Weights of a small GPT-style language model, trained from scratch on English Wikipedia.
Size: 12 layers, 3 heads of 128, MLP 1024 SwiGLU, vocabulary 8192, 27.5M parameters.
Architecture: LayerNorm before each block, rotary positions, no biases in attention or MLP, untied embeddings.
Training: a variant of SOAP for these matrices, 7562 steps.
Each number is 200 + 40 x the weight over its row's rms, rounded and kept within 0 to 999. Layers, rows and columns count from 0. The size before them is the row's rms in percent of the matrix's.

# layer 7 attention query, 384x384, rms 0.0564, rows 0-54, columns 128-191
056,186,233,283,163,254,244,126,188,283,187,261,224,227,186,218,219,297,244,186,214,145,184,167,204,202,230,283,251,154,179,188,218,206,157,180,206,175,211,177,248,234,236,238,126,187,191,159,225,217,182,227,165,202,208,174,183,173,126,205,208,158,305,205,173
056,126,232,296,158,157,180,168,227,250,203,230,206,234,169,184,242,214,177,185,153,172,261,227,191,196,204,185,152,307,120,189,199,250,226,213,162,217,160,243,145,141,135,190,170,165,278,202,171,279,224,128,167,226,177,283,142,211,203,193,148,214,180,203,143
060,200,272,174,237,232,234,254,151,184,185,181,125,252,190,189,230,218,214,65,177,161,258,168,185,200,148,111,173,216,154,201,128,138,208,197,174,214,161,173,118,173,145,247,180,155,148,185,246,227,169,173,154,234,154,206,176,169,226,227,272,236,197,187,149
057,172,238,207,208,255,176,246,178,237,180,235,223,226,221,172,216,166,235,139,144,244,201,199,276,239,218,170,210,185,249,278,148,140,150,275,304,270,209,229,197,231,190,174,206,185,109,125,214,151,156,213,182,193,225,197,195,153,171,242,251,200,191,192,134
059,169,165,189,158,191,212,233,230,145,169,89,142,243,176,197,198,189,121,201,259,147,207,223,261,239,195,222,213,125,214,137,216,191,206,156,216,235,198,152,236,147,194,150,225,208,184,189,245,167,206,158,210,226,130,207,157,193,237,196,210,244,186,214,171
057,235,246,183,204,155,155,180,210,173,108,195,240,184,212,265,136,188,212,214,127,177,271,229,120,248,172,185,216,248,72,201,162,142,251,190,100,163,90,287,159,212,190,237,217,277,166,168,223,169,201,227,222,206,156,165,161,156,229,241,204,198,257,219,250
061,213,268,260,160,236,145,282,227,181,206,253,223,199,160,136,191,257,240,221,209,146,172,144,208,226,167,196,162,136,145,226,205,155,248,278,211,242,200,293,246,154,217,261,216,160,209,144,156,208,174,246,208,169,295,229,223,283,202,172,287,175,236,220,177
057,192,176,193,218,142,186,188,209,191,185,197,165,214,163,253,179,265,285,118,207,262,202,93,231,190,138,172,210,223,147,164,233,216,199,164,192,189,203,216,224,194,197,163,196,254,210,163,223,258,183,219,224,171,179,181,168,185,175,230,291,267,242,184,156
054,152,205,315,243,172,218,117,232,240,200,162,201,219,189,166,209,261,232,166,152,235,164,204,147,272,203,174,203,227,119,153,173,214,206,184,222,205,183,139,215,273,224,203,256,170,160,202,244,222,174,237,267,202,218,216,190,151,126,152,161,189,283,206,219
060,230,194,177,223,156,191,179,198,185,193,214,191,140,209,214,171,250,143,184,174,320,213,218,175,132,234,172,162,193,222,226,171,251,172,251,217,177,262,176,241,187,193,172,243,183,151,218,223,181,223,177,261,169,233,215,257,271,245,225,198,183,214,161,207
057,109,216,179,191,195,268,243,208,217,253,291,212,242,90,231,241,234,203,209,193,187,164,236,271,213,193,163,206,159,186,183,157,128,230,157,213,208,253,270,272,182,247,188,202,247,190,117,225,179,132,212,188,200,133,194,249,241,162,198,213,151,123,219,207
058,227,240,276,192,200,229,162,224,206,214,237,107,188,155,245,246,265,230,169,268,213,215,205,230,221,257,123,91,221,179,134,221,264,169,197,158,231,252,177,175,214,244,166,166,224,135,152,178,184,223,203,220,173,206,130,245,194,214,151,276,182,215,232,160
062,223,228,159,149,238,237,214,199,204,193,169,221,184,238,162,233,145,183,267,192,233,151,270,202,199,269,232,97,224,215,197,172,161,252,213,275,192,239,231,148,212,184,162,209,255,172,139,207,159,153,289,200,237,256,211,220,151,153,285,178,234,212,138,210
061,183,183,234,222,180,189,212,190,277,272,277,241,256,236,164,255,202,196,188,147,263,239,121,205,257,254,173,168,158,253,194,183,207,189,173,193,145,179,200,235,98,219,205,207,152,144,205,167,243,195,158,257,197,213,180,249,162,228,214,205,186,176,209,244
060,182,167,188,191,258,203,179,244,185,195,240,233,228,187,227,233,144,184,186,219,207,277,89,151,257,157,193,174,218,143,207,209,153,213,210,159,267,144,181,238,182,164,157,227,204,217,204,184,251,137,236,292,198,290,210,157,167,143,247,203,204,229,181,195
062,170,143,194,195,184,241,265,208,167,182,225,165,223,195,230,226,215,192,203,186,145,234,202,285,185,240,187,239,142,187,198,201,197,181,167,200,196,217,213,164,211,193,177,132,147,159,183,198,118,228,238,222,176,213,201,146,191,223,66,166,181,265,240,212
061,221,213,228,180,230,159,249,240,185,200,199,189,205,216,214,194,190,208,208,187,185,227,161,187,163,169,184,273,219,256,241,192,225,175,232,243,238,203,166,105,268,180,232,223,202,153,178,294,224,186,229,203,226,196,161,203,211,177,237,135,170,228,202,294
061,223,189,197,166,190,238,236,266,190,226,203,200,307,164,212,227,256,231,203,151,233,131,109,222,256,168,208,237,203,255,235,257,210,212,170,225,190,178,139,191,166,141,282,110,262,260,182,175,194,220,252,179,163,200,135,205,167,103,229,177,201,203,250,263
061,227,222,207,218,226,238,284,191,154,178,267,179,206,203,229,187,254,196,219,158,199,225,226,254,196,198,181,221,165,226,148,189,170,266,261,157,180,226,244,154,158,266,236,221,238,169,202,126,197,179,264,175,174,175,207,141,264,192,212,206,205,229,200,185
063,170,235,164,214,199,216,199,207,176,184,236,190,249,176,172,168,180,212,170,233,183,158,222,211,234,159,192,209,174,131,249,202,171,235,209,190,214,183,101,213,205,244,160,169,210,169,120,203,205,225,217,209,165,229,164,214,203,183,245,198,173,214,232,139
067,145,212,243,221,188,259,129,198,179,254,192,191,202,160,230,143,119,246,216,207,256,258,226,221,206,216,158,210,199,254,135,114,178,188,239,203,254,174,233,169,178,292,169,206,166,195,158,216,193,187,211,153,206,130,99,193,240,255,213,214,123,211,193,221
065,169,237,257,212,150,206,134,200,137,217,210,221,148,191,173,199,203,212,294,177,260,185,237,200,154,181,197,166,234,134,218,162,298,121,208,145,194,246,173,141,207,215,175,228,148,225,224,238,162,187,242,126,183,212,207,202,166,233,201,177,231,205,196,191
070,229,218,198,207,191,174,247,192,151,194,163,140,159,201,192,228,125,192,132,211,208,224,260,199,178,229,99,178,192,255,221,184,281,202,247,233,157,257,179,148,235,307,177,283,255,138,232,228,208,264,102,116,233,135,211,191,251,196,236,231,212,160,132,252
059,268,322,182,171,227,223,222,190,208,192,118,233,239,224,227,161,155,168,162,188,243,230,211,197,148,145,207,167,217,161,258,195,234,211,191,160,261,168,214,269,253,201,149,207,224,224,170,205,207,170,277,194,238,142,180,184,189,164,219,210,223,224,265,249
067,203,205,200,172,122,209,247,183,236,234,187,197,222,209,252,180,201,214,141,208,200,254,224,278,240,250,94,158,182,207,148,195,171,252,239,260,167,153,226,178,224,230,216,116,204,112,205,171,172,168,209,191,199,150,224,159,195,250,191,281,249,251,111,117
070,272,237,215,94,176,169,156,233,239,239,262,238,179,174,143,169,198,199,194,231,187,107,120,227,248,191,246,149,254,198,187,183,172,156,186,202,222,243,170,160,193,175,197,236,210,185,141,179,215,179,242,158,207,133,237,144,189,153,200,181,209,181,119,193
065,241,256,164,272,166,236,248,216,222,242,256,180,202,135,264,243,243,203,206,205,94,203,182,218,236,237,141,152,164,228,248,236,193,209,207,188,197,202,190,170,152,264,227,220,245,291,132,249,152,171,174,187,169,187,198,124,199,190,249,229,215,148,156,169
067,217,201,199,167,180,264,90,249,210,243,137,223,230,164,158,162,221,189,225,191,277,142,281,182,185,176,300,182,309,200,255,193,197,143,231,225,121,249,248,232,153,156,275,318,194,208,210,141,175,177,189,145,236,238,138,169,246,182,164,185,151,209,181,212
071,183,174,89,207,203,217,198,187,179,173,197,186,205,291,239,184,176,166,187,216,262,196,193,137,209,129,206,226,180,252,161,158,238,226,218,273,248,121,243,206,160,202,247,148,228,219,255,135,183,254,271,245,194,210,185,193,218,199,160,151,171,175,206,165
067,161,174,233,228,213,218,217,211,240,252,160,184,234,189,204,160,172,176,167,202,164,98,281,225,178,208,128,249,216,167,212,121,229,260,227,213,296,184,194,240,278,217,257,146,192,140,193,196,140,224,196,175,191,183,192,283,204,304,189,168,104,151,221,272
071,205,205,195,174,170,176,188,132,223,185,189,161,139,164,204,330,179,232,190,188,152,202,177,267,229,178,146,184,187,199,172,220,271,220,220,276,169,223,203,212,193,177,210,258,191,161,138,276,192,210,135,195,157,258,192,166,150,219,138,178,258,255,227,186
081,158,135,161,229,205,226,259,166,200,167,165,206,240,196,162,257,187,171,245,203,199,261,262,219,154,240,119,177,235,154,192,196,218,165,249,214,253,207,186,123,172,249,234,197,231,164,238,208,153,155,173,211,150,169,217,164,195,195,287,185,150,183,240,218
074,203,199,195,125,178,197,218,216,169,213,207,171,223,199,256,202,230,227,199,122,235,232,298,150,147,275,241,172,254,156,176,158,194,176,202,242,138,295,197,207,216,258,256,157,157,227,221,198,260,138,212,212,232,194,171,203,231,178,319,162,269,195,292,190
072,187,259,162,162,154,218,255,252,197,182,195,181,204,253,187,152,231,189,152,218,196,254,221,126,247,203,138,186,170,153,205,211,224,191,290,202,182,197,235,139,182,217,220,141,198,207,192,158,158,211,149,213,181,190,106,225,307,262,229,151,208,201,223,146
081,276,186,223,236,119,232,160,139,215,196,200,208,204,208,141,214,153,225,204,224,196,238,179,197,162,222,200,226,224,176,198,165,134,152,183,265,223,156,192,125,160,114,133,174,205,165,212,219,215,295,132,194,238,165,239,177,204,284,181,234,238,192,196,214
083,239,236,215,192,213,260,178,216,161,214,262,200,251,266,267,194,198,190,158,176,237,272,141,196,250,194,158,136,171,123,207,257,172,234,158,249,213,239,230,134,264,196,167,244,302,270,234,232,229,215,130,166,196,211,259,89,280,284,175,259,156,255,210,281
076,215,232,210,171,275,193,142,170,181,261,164,192,190,269,193,210,200,211,200,211,192,141,129,228,158,151,216,229,172,171,188,199,258,238,208,158,226,198,173,191,194,260,182,163,231,251,202,265,211,218,173,172,179,174,217,130,224,205,205,198,236,171,214,229
090,213,245,247,168,171,197,227,204,175,177,258,269,231,135,203,217,142,174,166,170,190,219,205,142,241,153,139,166,205,221,186,213,226,170,166,186,175,243,181,193,230,221,218,200,181,178,143,247,225,177,228,159,198,199,162,113,138,138,230,226,210,212,134,177
087,237,231,217,216,209,151,240,228,131,215,283,228,187,233,169,225,185,139,183,202,167,151,277,128,154,189,224,234,173,292,236,181,205,168,198,199,165,182,174,242,232,159,106,208,193,199,215,221,255,256,218,178,146,174,169,238,206,130,194,194,183,199,165,243
096,223,232,163,202,199,230,176,229,143,164,223,203,215,232,300,122,192,270,145,204,223,272,172,290,247,122,196,178,223,158,230,196,184,243,242,239,241,170,243,205,284,212,153,228,245,102,224,228,273,166,182,153,165,141,131,173,175,235,302,221,174,187,195,172
077,192,212,205,225,251,193,189,202,276,232,129,207,232,136,152,166,198,150,285,219,245,149,326,70,197,168,297,154,166,222,230,229,200,185,167,158,157,153,151,216,163,134,229,214,193,221,203,194,170,196,151,204,153,193,133,210,197,98,166,164,275,160,275,180
093,155,196,243,231,216,213,230,289,243,206,221,192,246,165,217,194,186,251,232,181,206,229,196,188,153,214,195,139,203,205,239,186,277,207,294,173,217,208,207,238,272,240,243,158,155,170,139,222,283,197,211,241,177,245,166,183,205,218,205,144,217,202,201,149
093,203,172,211,197,196,180,208,168,179,158,177,233,196,217,204,208,197,191,189,234,164,173,136,172,213,190,175,230,242,226,190,240,199,260,96,136,252,197,203,154,285,153,192,188,240,104,168,227,291,315,297,155,226,261,260,264,205,224,242,178,180,154,174,190
095,156,138,199,235,224,210,213,165,190,239,185,161,232,200,228,173,257,244,176,172,169,205,225,233,240,193,186,197,221,305,219,188,234,203,110,187,230,108,199,198,240,164,256,203,217,197,185,200,171,191,191,190,138,162,230,247,212,188,196,169,191,269,219,230
097,239,296,243,221,200,169,265,220,248,181,162,150,230,253,168,189,196,195,198,218,264,185,235,146,209,222,148,128,228,215,174,239,276,276,141,263,209,235,230,221,244,171,209,196,194,105,284,184,115,208,173,275,229,222,131,205,200,243,198,213,211,176,169,145
135,269,173,188,196,193,269,158,158,148,147,212,205,184,189,238,173,222,234,158,247,239,276,195,232,198,150,236,242,167,187,166,132,236,242,225,215,267,206,232,298,254,205,212,160,236,170,176,138,298,200,219,126,256,175,290,205,189,256,236,189,171,213,201,173
139,215,158,153,181,138,121,238,153,142,200,223,150,144,222,142,125,196,214,187,280,165,240,184,270,183,208,196,213,216,262,212,151,153,156,205,229,241,201,233,201,264,234,158,241,158,214,241,175,165,257,164,201,194,196,209,212,132,230,138,225,147,160,101,228
133,170,204,206,176,140,190,271,210,168,171,191,256,243,210,230,200,239,142,95,174,157,193,132,240,316,197,218,214,260,227,263,218,203,271,146,221,226,219,303,96,203,188,206,241,167,149,218,176,109,141,274,170,226,235,205,239,199,264,244,218,208,189,155,183
141,97,184,171,160,131,179,245,198,87,168,246,246,242,207,271,231,219,176,216,258,168,296,187,226,175,204,246,219,195,161,227,148,152,129,274,186,277,202,277,210,195,192,234,182,156,241,215,227,251,125,205,220,142,249,169,204,185,276,312,195,174,186,176,214
135,262,225,292,188,192,186,179,237,192,233,247,222,207,228,112,207,171,223,230,208,296,192,133,168,209,168,326,149,312,225,230,174,194,177,192,111,213,239,199,275,187,276,237,158,169,160,226,236,219,224,223,171,249,236,230,217,198,289,164,190,240,222,94,182
146,228,227,218,146,169,185,245,156,251,230,205,167,85,231,180,154,189,193,236,200,280,132,236,182,142,178,198,234,202,186,166,161,217,168,216,218,154,194,161,220,204,154,91,183,189,216,238,196,229,243,115,157,199,123,177,189,188,168,172,187,207,185,161,244
149,214,160,223,186,129,206,210,175,207,308,194,170,177,167,163,206,196,211,142,161,183,243,228,313,155,245,154,183,171,206,222,179,244,200,222,159,311,168,171,194,113,220,249,171,174,196,190,202,147,162,157,191,250,167,255,249,160,194,210,147,182,181,209,187
151,197,118,199,204,249,202,175,234,148,212,224,273,189,157,197,244,187,211,179,146,176,269,187,197,166,266,210,148,232,214,228,133,225,255,249,208,126,130,200,232,193,196,266,203,198,203,236,182,261,254,221,218,225,205,197,141,207,203,208,222,199,101,192,171
158,160,201,240,281,290,255,185,193,189,211,218,203,203,213,183,205,213,175,223,177,186,194,168,224,212,144,246,195,186,276,211,220,215,197,136,208,150,203,167,343,211,221,202,224,176,205,262,130,260,145,227,153,155,193,218,226,217,248,148,196,157,139,140,265
150,240,263,177,221,342,181,214,251,196,208,249,146,200,229,231,222,172,198,200,180,186,90,199,181,138,200,231,219,246,218,223,112,220,249,262,171,182,205,223,132,231,242,299,214,179,244,195,224,154,189,225,199,209,214,161,179,137,252,178,161,124,196,167,177
# layer 7 attention key, 384x384, rms 0.0591, rows 0-53, columns 128-191
055,176,251,119,191,225,242,169,194,167,189,176,211,260,188,223,123,180,242,199,163,144,205,257,214,159,203,183,152,232,151,217,220,177,210,209,273,248,179,178,164,227,154,161,264,215,179,237,200,234,178,182,137,235,216,210,206,130,271,160,162,251,202,150,222
055,224,131,141,236,294,265,310,190,141,148,204,154,214,176,181,200,150,229,200,230,220,237,147,194,143,190,189,206,189,163,206,204,199,236,232,248,197,194,170,276,221,170,266,251,242,126,163,200,128,132,174,276,160,152,122,220,205,191,164,258,177,145,179,201
053,293,121,125,199,217,208,295,220,258,159,145,168,177,230,153,207,220,191,152,181,163,176,185,200,131,235,205,171,245,220,163,234,227,210,166,244,258,195,152,201,221,208,240,233,266,180,186,217,205,250,265,224,216,223,111,256,231,215,192,216,172,217,278,262
057,161,282,191,236,265,286,220,216,227,178,220,190,178,108,187,161,204,167,202,219,242,97,197,203,176,176,161,200,105,206,175,253,264,251,217,270,164,171,243,129,122,202,136,177,189,213,204,168,187,248,260,278,239,202,281,226,253,179,213,174,235,218,182,251
058,242,228,224,127,131,163,187,170,236,228,150,146,188,273,230,187,149,216,215,165,209,214,169,136,189,197,223,120,194,232,268,196,151,207,249,202,179,169,202,233,191,197,159,202,208,225,242,180,187,88,218,186,249,201,231,166,206,200,164,265,221,172,231,239
054,260,183,237,186,255,201,239,158,216,235,149,220,152,169,109,276,174,242,240,205,190,204,211,203,187,214,230,225,199,258,247,194,234,43,163,177,211,208,162,240,234,169,211,157,259,211,264,167,216,231,213,262,199,283,205,203,197,215,138,154,197,269,154,245
054,201,199,147,181,164,254,222,165,210,152,197,161,215,257,185,217,197,167,201,241,208,150,199,234,206,280,187,170,216,315,159,249,219,163,184,216,216,161,184,159,240,214,159,191,195,236,222,264,219,201,173,213,229,201,179,175,178,218,247,212,202,181,205,172
056,249,215,214,211,164,200,230,201,219,202,164,259,208,217,137,124,219,138,295,224,164,136,201,143,232,189,224,154,203,186,228,164,229,155,179,196,199,240,249,166,183,201,213,201,189,240,220,166,190,186,209,312,170,213,226,205,202,183,205,120,106,188,195,222
055,211,120,164,188,196,235,307,190,168,177,204,228,203,250,252,197,263,216,182,231,224,193,193,174,219,172,204,242,197,170,198,204,225,170,199,187,255,242,222,209,189,177,225,181,214,144,254,232,126,235,234,229,212,254,296,209,204,169,219,200,224,178,238,193
056,94,186,193,214,223,180,245,184,185,168,156,130,286,214,167,189,233,167,224,230,122,249,190,326,230,231,240,190,181,175,184,202,253,171,223,190,178,225,207,214,155,130,149,208,216,229,205,154,165,239,231,227,211,113,226,137,171,165,178,187,219,179,225,158
058,178,151,224,237,144,139,145,188,256,241,226,249,121,167,202,189,193,240,230,198,232,248,142,128,281,235,195,173,264,269,208,256,216,181,178,162,196,224,228,174,193,279,210,281,152,175,267,171,133,207,147,201,186,213,253,164,154,149,187,280,199,197,224,186
057,215,182,250,162,247,227,192,174,239,206,200,290,238,160,153,217,160,173,217,191,176,159,210,212,179,217,180,189,168,268,247,205,155,180,151,232,249,155,193,207,183,218,218,246,250,186,202,185,213,202,183,190,197,204,239,232,179,279,198,196,193,153,185,167
056,180,230,228,315,170,162,205,162,209,182,198,268,198,150,267,169,226,268,175,129,200,179,134,157,184,201,203,267,229,191,157,186,201,247,231,251,189,217,252,162,153,197,221,193,215,230,187,192,191,263,129,219,184,213,246,222,276,151,189,189,284,270,225,141
059,175,183,268,159,201,155,193,173,237,173,104,249,205,183,187,150,215,165,236,206,90,211,265,208,219,236,259,208,243,129,173,184,173,197,178,242,153,220,162,172,159,228,204,189,194,177,209,235,153,185,199,191,262,222,246,120,222,256,143,203,192,153,125,140
056,200,177,221,234,231,251,174,208,239,286,176,197,159,180,207,164,176,205,227,150,167,181,212,134,219,298,159,195,240,178,174,253,206,226,266,152,169,204,172,193,185,271,188,112,207,263,155,185,164,144,198,258,175,130,175,137,153,164,143,180,173,171,146,171
060,165,200,188,126,227,189,192,178,179,196,187,196,175,261,243,244,214,94,240,190,239,255,184,180,228,211,279,244,202,190,211,200,205,201,173,209,165,244,193,165,128,196,180,227,247,140,190,227,220,165,246,154,239,191,179,278,219,264,250,214,186,173,238,233
058,142,165,153,230,191,158,200,218,178,216,224,253,178,270,119,294,226,204,225,172,182,231,247,189,207,176,246,165,190,202,187,225,183,176,155,221,104,193,212,173,214,169,203,143,196,153,225,186,155,227,170,198,209,204,228,208,195,296,151,255,239,195,184,174
060,232,250,173,203,173,216,244,125,170,199,136,236,192,124,179,188,215,189,120,187,289,229,178,194,243,233,248,184,293,210,157,205,173,178,164,172,182,218,207,187,189,206,187,171,207,212,260,215,218,146,146,226,303,233,199,244,188,141,171,160,258,244,177,205
061,165,162,189,235,124,214,188,153,171,237,190,202,238,161,258,179,177,207,198,244,169,198,94,108,208,187,283,233,245,99,199,238,225,149,180,249,158,245,207,213,162,162,91,170,201,168,176,297,235,213,144,238,234,223,172,170,240,233,213,216,217,168,189,211
060,211,248,139,208,134,181,280,218,199,176,150,125,177,181,212,218,216,242,187,168,264,152,157,219,210,255,208,249,208,250,198,200,131,263,123,196,210,225,246,105,178,245,191,240,256,186,214,202,230,164,195,141,217,221,238,217,246,232,163,195,235,149,238,261
069,138,179,192,218,158,178,210,224,203,170,145,183,158,186,167,326,194,231,247,255,99,193,276,163,216,194,230,246,135,197,189,193,273,221,309,224,242,224,196,208,145,213,236,196,170,235,188,178,241,182,245,223,157,258,255,202,192,213,232,108,193,292,211,195
065,249,236,103,267,194,213,205,257,237,168,234,129,195,266,187,205,168,180,172,148,160,194,295,215,188,177,162,228,184,141,217,241,214,212,226,171,211,133,237,180,216,265,212,138,209,231,149,78,246,153,166,258,182,224,190,162,222,184,188,235,198,189,193,191
060,199,132,165,234,163,189,169,205,239,197,207,198,270,189,168,257,286,232,231,187,192,230,262,209,282,224,231,190,188,195,207,214,198,144,172,229,169,167,230,157,201,197,229,154,164,165,174,325,189,219,157,325,247,220,170,233,266,191,236,203,201,234,197,158
061,251,176,237,223,209,218,205,238,166,245,232,178,167,238,220,198,88,225,199,233,111,172,261,174,230,250,172,158,204,264,192,273,202,194,206,205,164,178,234,255,196,137,248,264,162,160,233,131,174,206,148,191,179,236,234,215,211,237,91,233,209,246,152,179
068,259,192,261,140,131,155,240,187,147,146,159,215,204,231,193,116,192,236,187,175,154,188,201,212,224,171,221,207,172,250,271,161,193,146,232,214,217,211,178,244,178,174,185,301,211,184,156,267,192,189,216,148,235,254,218,268,256,270,228,193,167,108,227,201
066,157,172,168,233,197,243,210,189,254,269,218,212,247,221,185,243,240,150,162,218,150,131,193,166,156,180,190,138,311,192,134,186,148,210,205,275,221,199,151,239,188,184,174,200,221,193,242,227,177,176,173,212,209,172,125,156,250,277,222,213,209,192,181,194
067,175,135,260,186,130,223,202,206,161,144,222,177,237,219,259,209,207,217,161,158,222,215,221,214,165,143,250,173,159,224,191,220,237,189,187,226,176,210,247,219,162,127,201,209,202,242,218,258,134,229,201,140,259,140,199,228,247,274,252,163,142,202,149,259
068,225,195,187,215,165,174,228,255,203,151,246,228,213,186,233,200,224,192,161,179,81,218,224,266,193,231,171,224,111,161,276,250,214,219,163,194,221,216,218,190,203,189,196,206,196,212,268,170,230,264,192,200,172,217,174,232,255,262,211,167,177,176,128,211
079,226,213,178,153,250,270,170,199,217,238,196,245,126,143,176,192,213,234,272,282,201,222,221,170,168,227,185,179,262,129,236,240,136,190,221,132,224,179,153,247,209,241,196,267,187,226,181,135,215,224,211,227,173,171,240,227,124,158,166,178,214,271,155,200
066,122,152,245,235,201,202,290,249,187,285,240,139,204,275,132,219,166,235,193,189,233,137,207,283,177,168,169,190,177,163,167,211,202,174,243,230,163,130,245,183,212,192,224,155,148,249,169,186,173,126,222,186,149,192,252,149,141,210,201,187,184,172,226,249
073,176,200,127,246,260,160,202,176,201,244,164,224,181,244,207,199,125,143,223,136,106,193,157,226,214,218,206,220,208,186,232,170,153,163,261,247,256,284,183,256,211,264,180,134,279,140,173,132,258,231,161,189,257,177,227,209,253,268,211,195,161,213,232,193
079,238,147,215,168,145,199,191,189,169,175,252,220,200,173,214,157,308,153,192,235,217,158,278,168,157,124,282,267,56,255,241,230,234,229,223,207,243,236,264,172,156,190,270,164,196,224,184,195,130,267,150,224,182,269,185,139,221,204,147,191,168,162,242,183
078,199,238,158,187,258,150,170,207,123,175,192,215,214,189,145,227,208,219,243,274,210,173,153,199,218,154,217,214,110,244,237,238,206,234,208,218,217,191,236,157,148,175,149,247,117,214,254,250,169,256,186,220,216,242,231,220,165,200,198,186,201,249,229,133
080,161,206,159,214,231,167,243,207,243,162,189,263,148,209,175,215,172,198,159,176,212,322,243,213,228,148,222,238,222,168,211,264,176,157,178,186,244,208,198,248,199,262,205,182,153,234,186,201,166,147,226,159,183,163,203,216,255,205,142,180,168,167,158,246
081,242,202,260,223,194,162,262,206,210,131,210,148,230,242,272,205,148,249,126,189,155,210,197,188,232,236,156,203,222,166,141,169,174,225,227,238,167,242,177,212,267,221,203,187,182,152,160,211,181,108,233,222,191,256,203,195,202,211,184,228,195,162,220,265
079,161,206,263,156,153,221,254,182,206,172,150,164,237,191,300,139,151,207,129,256,214,201,211,234,168,186,211,220,180,249,218,209,230,142,218,292,191,202,191,200,232,232,175,180,200,167,193,256,207,155,234,148,227,268,195,208,258,228,199,221,227,149,247,196
077,213,208,229,151,192,231,245,190,155,190,153,173,336,243,206,214,155,218,237,237,104,181,232,275,141,223,189,203,210,240,187,149,195,172,183,282,211,143,143,252,183,171,151,144,282,179,166,255,236,207,250,194,204,163,262,247,165,253,202,190,164,220,188,201
087,174,172,213,207,243,169,168,218,171,186,221,214,205,257,229,147,182,263,267,163,171,128,305,271,222,113,307,241,257,212,268,188,151,154,175,189,177,198,171,157,166,164,181,228,244,198,199,181,218,222,164,219,150,190,179,208,195,234,192,190,241,202,167,180
091,215,126,237,163,230,174,142,235,226,220,165,226,254,177,158,196,112,211,182,188,250,159,145,225,206,237,199,172,200,144,190,195,170,212,147,241,118,219,243,224,200,221,214,306,214,164,197,234,210,191,177,209,187,181,170,158,216,237,178,182,179,179,178,253
098,163,228,217,183,198,258,188,160,223,220,198,194,196,213,157,227,249,226,189,244,269,196,306,137,171,184,199,178,261,198,134,244,157,255,141,187,203,130,204,194,207,190,209,161,234,189,180,214,225,200,286,177,242,177,257,184,219,229,208,190,243,192,225,134
088,174,178,184,190,292,168,121,220,188,177,254,237,127,193,111,154,205,209,179,202,148,164,226,120,244,194,199,215,183,186,298,301,90,205,167,214,240,258,223,213,159,219,241,194,184,235,191,189,148,245,158,199,209,124,116,255,187,121,145,196,148,208,202,192
097,216,182,253,172,281,215,200,202,227,171,191,244,134,183,208,197,222,225,174,183,188,167,175,172,182,181,226,259,253,209,234,157,154,223,234,173,186,239,174,161,144,166,244,254,217,188,209,223,244,190,148,150,214,266,217,202,287,131,246,244,296,186,222,188
100,234,216,228,208,173,216,195,211,255,175,224,173,229,211,243,279,140,198,236,213,175,200,153,249,214,148,231,179,303,197,238,174,176,142,142,218,165,258,179,201,200,112,150,203,135,135,248,183,197,174,172,194,91,136,169,148,192,172,206,307,270,197,230,157
104,263,210,202,179,250,228,186,181,153,253,192,227,214,200,246,205,136,225,159,208,256,193,130,202,120,201,228,125,168,158,232,227,163,212,205,165,276,206,147,169,125,231,207,148,198,222,225,215,189,247,140,198,245,155,157,168,243,154,215,202,298,218,173,245
115,133,209,199,264,172,162,209,210,181,179,167,265,145,242,155,123,235,162,217,137,191,155,262,207,169,112,232,305,164,241,178,141,248,153,260,192,220,194,206,170,202,153,204,169,221,123,232,171,191,182,106,164,119,250,282,162,224,210,82,210,273,196,208,262
101,171,182,246,240,183,217,260,220,199,243,231,101,219,191,234,165,281,193,201,178,276,135,159,226,241,192,102,174,195,200,212,168,250,229,188,182,173,195,246,159,238,260,212,151,146,192,134,246,160,189,194,174,201,289,127,235,222,204,208,196,216,222,190,202
102,185,166,268,194,237,269,231,194,246,157,151,150,216,175,201,166,138,164,137,220,208,211,216,108,182,206,216,155,184,214,186,161,129,267,151,199,267,174,142,229,236,223,151,194,244,163,223,219,274,188,239,163,285,217,167,128,225,175,245,297,236,212,254,222
132,165,215,198,248,207,241,223,191,263,164,194,161,165,183,222,189,243,280,224,247,241,230,207,171,210,216,226,161,243,189,238,217,164,273,105,238,165,285,162,220,220,273,228,116,210,212,154,244,176,192,262,194,202,146,137,175,205,179,255,185,244,159,185,75
134,163,127,112,151,234,152,246,170,206,211,268,188,183,262,214,191,132,152,176,207,247,194,147,258,196,114,170,207,172,203,180,136,225,167,203,213,305,156,261,169,193,145,222,190,189,193,260,222,220,218,112,176,171,251,158,156,235,203,186,208,277,208,178,216
136,273,173,242,175,150,272,142,187,220,194,105,230,224,268,200,229,175,183,256,265,229,227,164,187,123,164,256,142,214,234,170,223,182,204,212,141,211,191,207,206,195,184,121,210,202,206,207,183,267,140,217,171,226,106,208,105,174,234,169,178,235,191,129,160
146,213,225,213,182,169,187,166,208,153,257,194,270,129,142,205,231,205,206,155,240,254,225,298,167,185,182,161,175,224,258,202,222,261,199,228,253,259,197,260,166,185,226,214,205,116,198,247,138,189,199,242,227,183,284,213,159,170,215,176,155,137,226,222,227
142,225,193,147,180,144,255,192,191,185,190,183,233,183,158,192,240,230,213,200,195,147,183,139,279,161,220,204,304,191,157,283,255,200,207,300,135,133,258,162,204,79,182,248,245,206,166,152,253,199,274,196,241,198,175,177,304,194,226,159,174,204,129,197,173
151,150,165,238,148,178,199,174,247,191,204,251,219,245,206,153,200,259,208,206,147,172,180,266,202,262,227,240,222,209,229,203,302,183,219,251,215,233,234,216,203,209,196,260,177,260,249,289,150,187,264,192,236,237,214,213,233,173,232,240,217,246,123,211,185
154,88,213,270,234,221,193,174,154,190,149,150,175,154,206,192,150,166,214,231,178,174,150,114,194,177,178,230,137,151,219,247,112,264,242,117,232,205,219,161,235,226,207,196,163,159,254,73,231,258,202,251,176,218,125,179,237,125,188,236,181,166,199,170,232